Each number is 128 + 32 x the weight over the matrix's rms, rounded and kept within 0 to 255. Layers, rows and columns count from 0. Numbers have three digits each.

# layer 3 MLP up, 768x192, rms 0.06, rows 674-767, columns 0-63
092168124141118121144115145179088150117096092132129123121169134128106149117091109164079066134075082124102119147127080126115111161112159144137117130141089110087118100103142117144136143108141159
130092144172130127090127185106095097090115125087145146124140206175104140124101147143144123204103170143119145088109153153119190205120110167108103092097102147134119117115025134102061144162195141
105150108137156106098131129150070113150085082078136150105121124142142094155123060117084135125084147098097117089130182115121113169168134137143106117141100140100055113144139140109153127117133151
079124071118077134134140128106061105090142138154149118122197161081147096100140163101148100154127091113100145142143100138097104146169151157186140138103139149095105108198138103166089153145111130
097154148168061103080191154128115071134142116129089137156120191060155142115097114128073113122102159111081111106133070160122152150167197151137178138091096126186152106163077157104102072123113134
102160155149135073109141128121078145140097093097128178118147169144147150097116122105152111130086100141093117069102217126121141150111180061118169155111092101110127120132134090076151125176163108
176072119100157085129157086187083151084108091132130136076173166125145190125163101094124132146129099173177111156079219094076114125136160112146119117112104072111128106109127128117159129143128080
129070116173160159080100139186130145110175106058136127123125129147116088174088158120134136187115123129111185131144168104138126100140145112155106106194165146110083152120162115143144113161147106
124063148111204104123172119083026115171127134119111155147209131134104125098103131114133117193110151156106134099067203068145106126111165151145123128130111095129125126135119037129190133168134059
081114111169129119130124108086082128173161082116163151149131147133153114148107145084152099143101107130131142093149176143115137141139158136063079123186153147146155121162155095105123124116093147
122180168131128116114152093117121128132137185121161122151161195121127065119061158156077133184121140149081136131094095162069129181126143184122150082131113126178057131158115121122128186136090140
099140139155155103109113152089097132138098090140093143158106130146161152090145162093099116097097159147113104102153136149132168144125171108103098131131152148120145112101126151093055138115106120
106121166049095071155152111178087169138061040102040195067143069139127162146148162098077178138114038136133145032101112126139142125056151133170079150162104130117144147117090104095164163153144128
140154103111109069156114140121104109081161112150119127085171125101138087139086073159128130147113093111113117099081114117097112145166122076123167132128085155098170122135156190136180148142154154
086178145094119059073127155178093139083186143170132117098173147095157125102107074095078145093109145211132156155124108142071122171175131212141137125121057106089159085123129124100165116150214169
091167153101154072126162112134114147051139121132085156088143077168206131153094131097138142079076112201125148131087201180086103100161198151103192165051096065105164086123136164124134151156184201
140079159156145101093142121117125036128167151104117163158167125092161111100130134098074071153151145185117116074134074134136130137102185117134173148101085124140133082129084109060075164155132144
111236101086116096146064126105124157082129136137164091134134134134149062163149158101094053153089133174129119154140163110120080156122157152116181133145108156152123118166135152137150194144141076
112169121121199121155050142089125161171043106111125151108159164144131174048131100143092080120149166099137136125167114146101168158070057121096130097090119055150127123107076074116177138115126138
114103102113130140157161119066113120145061126164083071135147173140115166094128188130113105137103127119100078113104134135069122119118176138098109053104090147118078178104067129138070145172145113
133114143141152154151198160097027110144070087102089157119129143154141122073099112133162075150092179098135165071145114096107152121146140112124130121101137171054068123127095113065180094104097093
076083155151154131137200139103094121143117090092108159132112129179182123144153096106148095166093142138087177130113154067120099143145144198196092128140103125167128126137108163098151121096102148
132095154134135146111118080153149042146113138125083172138128127132122098085079116147132067125145097146111093113118075206111131128063186142094180129165072050158094107156110178087080115119124086
124114104129093044110151118153100093098077073147166144155110095168113215141152218165135150097118111067093180128113116094058149167153134171179128118131170140105167128125066102142148164171178094
098120147101180127165145105026103087170090082150102139147125191177104123112159106112159113151127141134140137086143126065131135130120162121150155154128098145157101184152106120168112099151137136
094087133136132152120127117160134111126181124157169120104071072138145054159114102126111093127099149090117108114161155155115128123130137097166152109110155139123147110139129121126140130119158212
076088156119103139112150129188153147131138128141140131051121150109140056121116132135046115165101115227155164133089143143071083194150104208114187124059069139081173095133116161155103138188202102
079176141130130104106157082135130132053107142155112117170212121123181133111121114149116132107133186132102096156130140086067163169077145122140192128138091110127133093127087142078181146142134191
207157130119139094157115114098119125144068097115089195100138149158129079166162139064072173137128144153143168083063220126129058147113126141159151105139130041162166092125120131077179092184148151
084101142117143104084151163168110111144092144122052057185151199107118093031070170159084038161123202141107116120189122152093131177087087108115155120151103121162116150141114125113170135133104080
166084020159119148126176117103070085113168180160130095109134181119071097115126152106085108144036169127140154084106135189110178141119145170079179066050144204146079077164072126123113109168140145
118187155148162126189093127135119165167176059139082180105146128134121111132150116105164152104132117169150115105101188073124105074188149107193141139138075045175163135073141048093201131154109112
166170120167150125087116198103155112181127140077194129130136158124103107107056107095081057099144171167136104068063163099104174135042122050079090108088117133130172137121052178137196110116173140
169140171150064124122128171142129121081090111104106125084079110104208074124121151160094172152074108160113149067139189176126139115139140160117193130140091155124255079093127125103149033176169102
122158121150121143139131119135112130194005060100094067112130114136123101124089157119144110086086109168118127139139154083140140174155127132184141144159067086143098133128111082123125128119133111
139159206131118085111113115044134137029151125136077154097139148111213120132132094068167104139134121173175100086147110121121138113164094167116132130099086109114130159107116190134112121126180096
116131150110154111121071155083099170096110094113139142146114161104196119097142113106178148161097108146147096105107121087053095122181209147126122133113113102121120112147148089126198149160082137
130172106196145089128107128092138181107170120121204118127154156064132151118106108148141155107098138137145121134138152109128139128151091119064136143058153107108151089097138109180126067165101076
090168131173140123183121142124121080131113130112155110058115121105146109115144135094121104131102145132167106104110178097089116109146179132134179192123082168141140061194093129117130108107065138
152120123116137123097148164176144092139184146094098132103068135128173165150168139135091137067077107155121130104105108092106084101155108158156104166089058111142136099100145109126196118149178153
170111084207171149165147179093065134119104070085066116137164173152106137092171173156153069080130126067166162081103078077132186130085099116140090094150112116065115128121090127124144148092194050
174121145143168108130163128119123149096111040115095180118091162144171119133139121095171168123115153120081131097111131103125140070116134140145152079154146151137119089158084122097119093091131151
174099122155111102126108119114171174132080089124079158114091134156114151136103151163151187092063128125129160105127114134152093117144138123104107116149136071176119109100143102179160145150147222
182203079097163097140107106121105078101144142125154143101112081131171100146130093062086141125062128153114112151078171189090166150143163158084131083064148172202100093142108162131153160163147095
162103139128164100122138178109121138131185161085107170076081156187104116166134216073150147087093118183169124089092118132090130172151112100133145130055113104130141043153111131140090100129211139
053117068127108054081180099161107072173154134132098114111098198127180094170067182188153111149137172072072194126075151076116114152116148156200155139177118139117104106175068117156093183155131100
082135146069127107189144142159057141068135157136099079122129138095131119075115088123150145153105080150098065135088123176071134147148115141164120126081088154203149080138143178112136121113167158
035152156133188053130133134115105148150046070127067074114141157142181153096103141117165096172115151115095152085161157135103085179093166090145100139141098106114160066129083065087088130177140158
142119142155154076100170136184132122110130112095081146097114165142121159101054140152146103134082137142103112144061145175123119170179118104169138063083131130165100089146097150113135119163118093
165170122143156101160142155107128100186104146089139074138204157074101090048093075143059127122135164149111164135073119168106162161146179148176135142113123111186137072157120104156122116114135150
071139137130165108153088096122090093081159120124108158139151106156154122120130124132100117134056087120123128147120164093100116170177107074139108168168164128086161169146143135137143111147132158
146105153157113123168124156131133056148086131077082125125115204138069139117090106059052102192141201162115170099046120138103169113108141158121080153126078100115135086163061162099087110166170113
151141126159106096129168111183141119154127148113097115151110156169181132062078150089128145141111152144094189117096138129125098177141126098162140136165125151155136129107139144130150170060165177
036133132124126088203096150160134160154159102197176155092154114145175195162147090111120144115063099153129105085126162099127081118054121137109136117137093120167154110088144105110162084113115090
133171142091119163191119151111105096124140098086124144104164143088145092143099155163173149148090139103145153122115139112091102130132141190143139162127128161129131150100099092104093032116122102
131088147147122139120154173183123099081122115101090093091105151126133100105153128131089116141134125136059121176155101096054093151136122139152110148153129152134149153126145134133109072178181135
146083112189173107194130121087084166174157154037023144104077156200134085175152116094075026184111183117100225160117170057170126099124087140116082245179134145077139009170145097124145178152147111
107176037143158116154073120124091108098137116146065079109135142144175078121097145117165107150091148137104087161111168118165111168114116148117165180147115148158151113182105122117135186104186078
116155111113141109148174126132089157177119122166071179082154142121140101135166103098093107088105148175054198108113138134110094145133173174124128120098066131087118083134129093171123139112158208
180132110110152106109113145138078129152087125158120055073121139150148126094133176110069087110124133139101135157088182057150141179117127175124138099145112150035146114163104111125112115113180166
092148107106145178062137143075087105127120133174092128105167102105154130118117119133181097207139138117121133102120073086161177149095155150117125107148122108192104157179089153114088120130145080
131076140116111091181137117162093152140083115131239141107109078100109124123093164142145124114095096149113189136191111093069149165194153107139113115122086105108182154159152161110107096143145115
086117147090122165128131125125126147110080085099115127057126122130118114102118125152129123119089129117112181125115206111110138169072155148156150110160053127075119141137155098144177127124144150
119140117078125133134091184123105114125110136079164122120123111097135124176157132148126125094085060153117165160110131125091111179147119098123094136155098157111111121117132141157145131116145142
158105135099162091111088109143126135095091093172098189113097141106080090084085183071137141195101114124136128150104177087104100191099125045122156132088193135116089098114138090120101184143134184
151141127132134067188177097187126165137150124126122188101137140148105071123065147078089150159085068123086157121126159069139132132120126093172179117111153121068098118151119127133153105098099183
026097096111147161120160162142042086095091105063133117135125188123132133097128220135150056129145130163099155130081140072151090104108117164144165131104140155063168152102071196084130064159154082
162096084147149122190108087069141136144132128145179110089130105190108127177054163072133118082129108207158160093138179072100225104140052132088105153127111120050119057105132129138113177197147152
144096150135117065096119141090101116103124106192148149167126168122140096086158171159085152130131103098124152112046143102074143147109105130068144116115088131170154130228129070073169135197114124
147069145145116143096151151117131097170121114159103079179154164110118149124129201166091114117137092115164116093128113147126122137067128114178147141103104075162156149120101133114120081110137068
109149092124091100197128118132146126134076125131135087102158079131132068080165198060097126088106185161168137100144184090073126166123103122104163143165108153071091157162135120128117172124112088
095051173129117104127140092159081142120077104129117091088092146174169078170175094088128117120101094172123152120153153097127143142093143165137119138099100132135100122132172114108119131151141076
109113099184083138161142133058124127206114080153130158092128093134085070126085127115122118125133156131118145080143141138160121095164122140107104152095130107101085096067116134070106109203108178
113144125066154142082143141132075175106158113098098103097154169158183065130158143165143096113068134160090132125152132172149151174124160067187133124199180138164083126122108005152154044110149147
163139142116178105132078127095137169079127094162147192118159080120169089165131072085178131135146089163110125090101171138145108072141176201127122092071122147088148109125156105128208083131176140
152164117176166109204095123127165093143121148158096170122179165129107116084149127083068048114113175144118195140107162109098111199096128114102177171102087082118112091180142160159169194123142198
115117122075135167095127107113128136186099081123137121137111161139133076077141147123144082138113154122121147063163110086095182196090164157094105116121125153097136138148109144101162092190108080
154232132136091058174132107075124106159151142139070165085097069200162051132128109078173131119100175151154146091090140099130090110135142080108202124136075107139123127120103124104136149187140061
085145172142106115141170142127061076092160110145173095068180110154128080144117095120073144144051148116079145126175160045131132141128131150185115143167121115151102162088168141102123186128131163
148154130098169106126103100155162156177116073161142134093151118124152146164087095154163092135072115136104188118151094126128078126177114158094126150090142166156123088092151142129150129111132129
131074199155095073171137116183135145167123059147102127107111070187076135114083148104096112134110178110060182075134150123114098128127152103120095121168124155098133127108117146117132129139130198
106153123127102093155167087158104119133110102112057088120164142122175162167142083080182137120102119137150122166105111112158125197183127113117147174090145137138125188144148135049164155128081135
193184174128175041086181158178158129068172037109092181117079077114173082201116044064185151067035107103070199129113230092133170155147129078165143114132130109139112050121106098148194128169145095
172136133146113134091145150095089113094097114123136147111095118130131108172100084124155180112071159101161095109135136133128105125135173164194169086157120094117159152101108166093100100143158109
085142107111172154066207106172137110145112129120080128091159176138187108111105173122159081176113102103090149063161066135149154122092139120212161109136144110098091142152127145062092137175097060
086120173163137108155133151067080120145144094117167095139170131185099132130180130087108093149106156112137142088079135073083115092100143096128121114150155148103114145131082014152158131139124147
140105161105166121115128192086118139111134115052151195107105125169129109160161144040151136134107087148073163050111142166136120155097119216145115098103107181154156079101089130136118172168158159
059107128131179129174139120125089174151116094108100093134103182153138130146123161112123126153111140116119180109157193098188138090084148178162079159125071156159057117138061072142113137135092099
098162111147160106131131098146131154103117068139169156126163151120121194181085155113131158085104020133152103110091176139101114147113105104197150081199177114116054066110128144148207146178118160
096121123129148108105126140113089149130094081121118138114114158103153119112078143097137100149074104126095151106110155134114136132100153113126142135095087093127124092136120124108128117197161120
112164122158137059118122153102111085083148099151127140105160131141125127111177055089097164073089082146129131102117106132132200138188131111153146135103098083043121132163138094087178132188115114
151082102128125090173125112152074154133151140148141144116125100105145128156066093113107141159072112100155119099093086104117116173150142140139145149119123188100158069152103143176139154142136124
116168102214142112175065127075121135132110135116142157163190123095176132081131138144126138147172056168136140063070139101139183138150123129139138144032158090093136144100116130104177105145140109
084159100131151134077151116149100111076137147139130172095134228153187149134128139091081130154115102173097113132111126147058148105107155114138143097154148153130131088160131176129135086133122134
# layer 3 MLP down (transposed), 768x192, rms 0.0337, rows 674-767, columns 0-63
136116162098136104128141143103130124122147169157130096133118122075108102147127145096107134111123158127156130126137164121149116102136089129127146138143125140139135148137104148124137094136131112
046113119155117100159136087098082199102051113169129135160121183169109114118042149121076165151124179100129124096134188131182146164102141193133139097117071156094152118173149133123123142118147110
139119157130097104159141125098148159123144164188129100146140107111129150082124147119144147130123107127154147146125117144118105109099148148124148149125141155140178132128115122135111150148148103
126106198114178140148107158123127165143166131131085127124093107178135149150117132169134112163124163145150110141113145104125145140124114112075139091105121166081142133091139111110142134099166110
084152106157126121181106178097127203120186117162140147148120165127134114168129145139131143157123058106166141133095146113106122099161075165120108116187137152091052114150059151141098149097120122
101157135147130070131138101118017137140091054141130147102118180157134146115117140110145099107039139134135166084110198095105129161114183061132164110074104084118084108166118088079133103171142085
089168129133127155127087103122159093169121113102120130131130128162133088118124150138134116094109129094088152177133118152124099129119114135141136115165123152124156163139177108154085124118103135
146112136089112124110132117104116102100098161186081095126146148154165115112158141139111111132136098145121097158078140136086145165134104143117156147164130133136150125132107143108148112107142138
084149130099101132178129057142076045125152147200089096135145152176152122082111131070043110116063255076109126219063137097111161101174205129115126082125059111176159188180124101130197088207177093
149149151116109102147168128160161143149117193141113114133146127114115117160137117121101126143129110122137124128132120101198120110090119135123129111097123150141109130115109164177125130143143143
147126067122147134174140101153111083123140138129134090124172164103124110150125125150146096104129138161106110133177132160098094101123163150143161081123152133139094124162118114108124090141131100
126103133108095146133121111154153112120173161130131143116156110112119082154123121122141113159145111138122158159099123116145130103126070156144150124129100122114163107143125130150205121110142107
107113095119148173099154174078144129146097096135123122111171128114152122137099108157118150127086127163115160079089112142172068093097148073108138130133122137122163130103184118147105136127138145
106099103159126140098140145127146143157106131117132132131130136175125165101086166147131116102144130145171151124148156139110141135091130128134112146160153077164100103129106097161128093106066097
131115125197189150153082157085086126192144156145128095120069136167109070181142196097129099104166139103141144113126146140150092095085147108096150108115181129147150190155144093160107169078081053
119167143156207091155083240148118138207072083102162180126084000217079112108147181078115141101160127093034111110118112000124134155042101099126160155068147108145102135113097229090106203106135156
131128186070161124168135182096144095108165112088143206108184086078140129157193103100105121103124088100103093120139107174107080137106119122086142188074108186187162124111147103118117127162165188
185062101171127108120192091174106116135129126133166114112105157129099149169088166150131183148149121121155144110110114121086190123161149100112080142106164083123111084152134128156130074141143207
083185101078122176117128106128083096142134248169131087095209114166075091086146112170072079031170130096076191221124079159185114097134147056122131140094078097136145133148091093182119180101111153
102103131110176114138160065132143081078136118110106048143128207190160107139023083085135091204129132115124091188176116227116105165159145157115083165179085160155181149200151153074119144098119144
098173137121091153125120121183176167143170126126181060087166165096131164133150090110105107079173121123173073185144045154115162101153103129135154142103053121199087107109186139170109143117153220
153182150149086128108070083142137138116128126186144077126154127097099125109107149109099155092170123126152102128165082149146141137110106114098144091124134162056133148139130069177135110150118102
173124134052129129134114098157146121103144112087143135133092132060178161126104064137155162128140080128173119093155136124132087114106115132172170170141135082192154121141179137142114107145112150
139085156155138196140116159118168142159088136144180156148052122150095179139199195110109175069171067186163188144010103161174096131126186020140127089114121141136144116100207139157126156151101177
168126106107126124121122174084151070081173106178125101095120138067131092145137140104130181106128061126179139175139148179094165127149107151121117076096132112088102109146158126128138084109176150
146174121153095126148172151107107146097087101146110105141169160099112178105153124135118136139152112165166153150108085127075145114153128187114100123136097180120131111152134153129148121126132045
125135075094065123126086029098130121152145168185183073092143133118080143136170174117041228119164114150160173125082118142176180147114207139145130098143133200172185079109132097154164176120105115
157117100098064085129074165144104121183124142200108137116142136125083119093158170112108158136141118135122144137087163140114137165179095137134073128143133158079120086160173172137078113106109129
144100153134142150153158117083208170165137115102136132113106167128050128126186185116114132140210190090120139121146112114119142129086147145109114079149131068091078071144106106110115100105113128
142214130081137121105150051126139079093115112113058099127157122140084087186166148044141125071190108175182139199056227129097181202164194100125137142106126143093122070182091067176175151102110131
106105063137183144143187136105152184163150091136122107125191167195121159172118086167208217165080105217066139124126153027086090127160103143174155064115051231118104111105155118148084109177158154
167110119161161104188082000063115184058099086167168172193146072117115161073183144080080118149180150164178121136000187061117148096040144137085166108103142130195114145168086159042121149169117132
127131146122137098070104103083165139145154175101144144156123096130107090133157097106153101053192138171189099155124150109166149132154177071101159128119101166120129165066096110109149171134136139
142080110179174111116166140138156154129166114139144099170152126210192098107174115083098119155165096149115165197116060151112162117144077096139070121105152133092026095128113140073151199114174143
116113168131142113160128175082143167117193187116163110142143158101131131095169138153104140136123109086118108129133140127127129130020141159062108149127136145100201109104137166114086177134129141
129062101143159126126166150193073145142142162142210148164116140164136131084126185142079079124127146155049127096105056171133036198107148104084165150166150117129129080139226097141077159092113115
156135069142101115174177159160171157168128131180162104105116129131086113100108158127094108144156132159135146183110099117151154160157116120139111089119102139159073116138064122151142114139149118
122176159092166123119133134176104106083116143057081162168103150142145166144150123097137086099047127151072143117166126088128027115118086172176158189129193166106144130063099133171164111155143116
177094115116148130114155080153114141146108119152122127183147140133117133154152106137133141107121110140124186151150083140136117104104081136146124114121146105130104145095133148172123135162166118
139083166131147121134079119210154166122124124104143102167079076144124135169194121142123174144164077106085071122091115123146139133110096173151156148096134134102155178149115110127132108078152116
100084040132141124143157148094173083082135145131191147161150148115114126090136129142072105156132162194170147108146135158105107075092170177139181083072084164097107080144128083126141112111142216
074138097141104103124075099123130145146128146145177102083204089131089130130127111156106113155162080124162148134113109116075141187147114112107094183132125126115137188063171143132123136124178158
121187131149109192142103099180110094117171162172130085147152165121151128098161163118159054131158136103136113101144111113100161122165169155158131109095136076109093159137058144069076068126188110
124067133138141077144137114129106171143133128104125115070096122083123126117138123165127121129157137150074142103177106089108041134178109101155095182137119088107144123144120096135142114117135154
079094161086186080172157179187082120086118101115096135118106153150117133139152107158242138138054101065099080071193187143095107148159145169180113144178155162188154153116125149106165168080156064
143128148093071176144103085147159111146106182143082083167184070147131069204139128190172121091193129143179084082084066128131153120188165137107193069144117127138081170088200143158113175084169109
140107119158142130089098088170155127178117110169132127139130150118128123135120150137136114112114111129156176098141195089111146110126107113130146162145115101123124102156127078114103107138135146
069136181124108012130172122175117144139097075119110035107193087155164095108139131084177111101065131149125128079176196153095103160105209068138154168205123123119101120173137072084113149179102161
109170178160135066114149101205079145082137087159102160074117103107140128088114112113115125111070117123103142230142207108215128208082141089131201180179111086106123114095172134115146145126119115
153148163135122170095148118090085142092100116136079096082137175196121172197153122112140104090082094135177129099120206072131157106121046085132113076196122178117113083128177068121169134100114113
186075117139136147086129174079138165176082159166150102110132147124121110111133169110131151112191203147123128133145128164124129060095151144123163089124076157131096110113096094130116116110158072
121090114142157067125139105112124076061087122228164115094121183123086159163125126043164125142185140115120154194117125092106210158111137105138107146115139113195095058167074087106136099150118131
130145125105109168165089152096105174138112109135138157113133107097096147152162106100137117135137134113120099112110117098109127117143133142131120108102144119122107148128162136134140109158108101
192150140144097150098094115106125058077150136097174131159160165111105121122094154113219113143154154076148149113162101135179125089149146140115128164082180111117055135110074169130146124182110114
128069097145121070108107123122105173127123149193127184124103120156091125100148144128113108090158143159100108117132119152140155177158148061079084072109141086143103089107138136134156225144135193
138088110107084139113106160099100153131142127109144146127059096163134133161149123143111114093134110147123165131096195138156147112112121153106138134136134103105129122139129103083135163132124114
146141143165180137140020130112168039154145197123083112087094153149070106127132133105118155161114183118147220240019205072069059129131151047125171197070060136170100139143192139149251114114149128
096077154134101139121117137098135166146126127076114191102172085103110094144129095152139162110082137195163185120170146157128107150198160096137137118146134114110122087073158146098112034126109173
167178155140170137182149149142132093134157094012126000087093197142116150092067217126122107073104173099146093140080107119182146126140115087145149140176131119187072255132085056048181167111081064
088116175144119147129084106094134069094170131118123167129160137131137154147101142143162151183169149099138122122155096118114117052094095122114093091157127177164099108100129116134151101154142110
122150183168140145116134144171160152121166113169117184116090112183126133190106089092129126078138092167123154114109140113116124113139137087119104158178126090120123090131170121145100124121171189
127143165143176165109109158104164079133145157106045117128143172192158103131152123121108093103118175085114049119096129151157100112093112139159109141105165131129112103138093105137132120148116090
144164154131131093142155145117103082122131159179163116163131129126148128147127120088105140150137126142131105127145135153134161085151126131108112118084164136156126122127088148128109113127099142
137125171137136129151154112129165128142162113144057106121109162143110125085118098136142107083148167093140050128175145142179135103121106151107126135128121053122160144134106117124123128118128124
076143135118116142118100123117151119123140132131142095121151114109133132141139095165120122107111114128133121134130124153156162119140133170121109109161143098122132132140108145137113104158111117
120105120106113148104098182102138118126096137136123118139117109072136144156129097117187158140132107131115126148138170142154127129158139162111143096152114066150126136057152091125128131160113112
139132078109118120143142122106121105173099133164173106135125158161158132099111094099081165168057184061174156144084151143110192129131166121170089081161029134148149108168102068140208136134091125
150122157165142116117120133075113136160089187143105087094187096143153120108156093104148138156086156104113180177178066157101143180123166148100203140193123158103079135070111095119141148107117131
106161107164124121139101148154159109142125157139107125128139091144129122132096110127150150150153141143149115118142113153152156135115100116130092125110138160092095111120148162098111124091117123
116118157076119083089153113144154126064122141171140170096167112174161105216115106102108148136112086136096160123140092134143080109131205135113079158174104153058124120139151098212108210172179126
167108179124140135078097112124122129099143141122145160117117148146150165174109093174150142150149064128092127142092107144165130115151148113137141106069135105124171088109144105147164098154154154
154210121158145120109135150112147130125168149104151137143147117106121157094108154124102151120124189112131119134104109134092093092144096094132137111145161117095135161104079114142130102114156152
115157159170096114114075182121124166107181131075055052116150121067108145099110072176143077152195043134120155120126103061107136094151115198080130162088127140080117123064075201063092136104080186
108140146166131127110134132140159111152078136190163167132050069130060201148105153115161162132123154128163140112055088114078071119142102103097121124092084088062169091139144221124125154134140105
123118105142126154162211105149086095105118135060170081098125115198121109148130165170100125094094136131172182142101084137101121193170137098163115111141156125169117127113076151130059214155081050
132165088192141146115118073131126020169148183176107109124198105162112103052063129152077069060187127111131194144157117160170132128169173088130171109131143038093123200155105114111185112136119133
119155084135151122106150114119170089094168131147098101084129105130091111122127100183084182073112118173154128161125123138114163140148110173091134151116144147151091118131092140109138115146159144
160091108138140167088122101163134122091067122083167146112126167087106128113138150166093075150119142119130130099156097117138155118159106165141092118096132087091090160109179163131118096103084163
143122124095147112110151099137159158093111119125075161199088141085120159077129149141165142117155100131152116112108144153104140119102108164113168135091137151108173092160092104126151105093117087
159096146176129133119104151051124070077070171095129108186167140151124088093169186147084067128129131090145072117131087178145147113032139071158149057159160061125130129185058131103134057176135114
104134096082128168128106150121100118095114148124163118182121180109149134114099099140147131138121131102138121128089064156160141131127095127163113161163133120109127094181146151170120121105119107
129089129137120136120116172103092140129124165123159175109119131158129114105131157150095106140161152107083133097115104103146147075123161127158111118161116142098113086114126103180094112177143102
104069129000166152137203144120045093057122089115131174120025101184154120090140043078105146130120062162153136117052113091135028207255181138112084079150055225084162124019175074219120222138130153
094096135114120063149106107140102124115135157157127141127139161177126149032114163131083076177184105103121198150113106142168110152085094095122128209138105130167119070182121086138178154110086106
086154147115193175145127136157181170205056162104100155053103135118167130131147134063144124083140165100146141154135111123124128105127133149117065146126142142076129152116168177156061113118172142
123144074107117089173111111144156171149130106127111199111118102063188121132099132168141136102131114130076141083108089144206111126122134129121105198156099074160177152118160174146086193153145120
050152135091133143166182085150062135131127144211148049125145175152159119122158126167069044099115199133193144175204079119077123170104147128140083162083130103144097176079138141130149118045065082
142174088097102142112134143123134090100145121113177155170113104126104180094111117116139127112120133136138116098117123153084096136133104121068172115093157100096140125091151166127146128143139138
130162131097139174114101151081154132085133116174118135160204094104104135116161124132138124149153120138121112120108141082135157111112099119136102148108140123094125154144150111108091111119111113
078119135133133076131148129066017150126069064133126141086131149154150113120102151100128062143037144123100159082097166100089148144120162113133177142088096082096111110164099123075153112169151122
121141130103135172121155140103111155167128128118127160140165119143158123123155124157110128154097134129128123188128122100145072112107086111104107154167165142172129131130152132154095163092166097
146161179095150142110120138084153089103076130105077113143114150179128099075137159135138115103185085162099172143184195104113158091081157065125144128140112072133089175119149116081104120094130149
127096151000182153071245132108048097087112125161165164172125133155090063122109094144061159133095052174139175142155112129123098134168098161159152108157099196161089123088129126205035194063078111
145117099122153106137141109134176108185123100134158114166123132133118130126133103125130136106098128111129131157131099171145116143145110142093125096107102134096088164118130107117112130122077125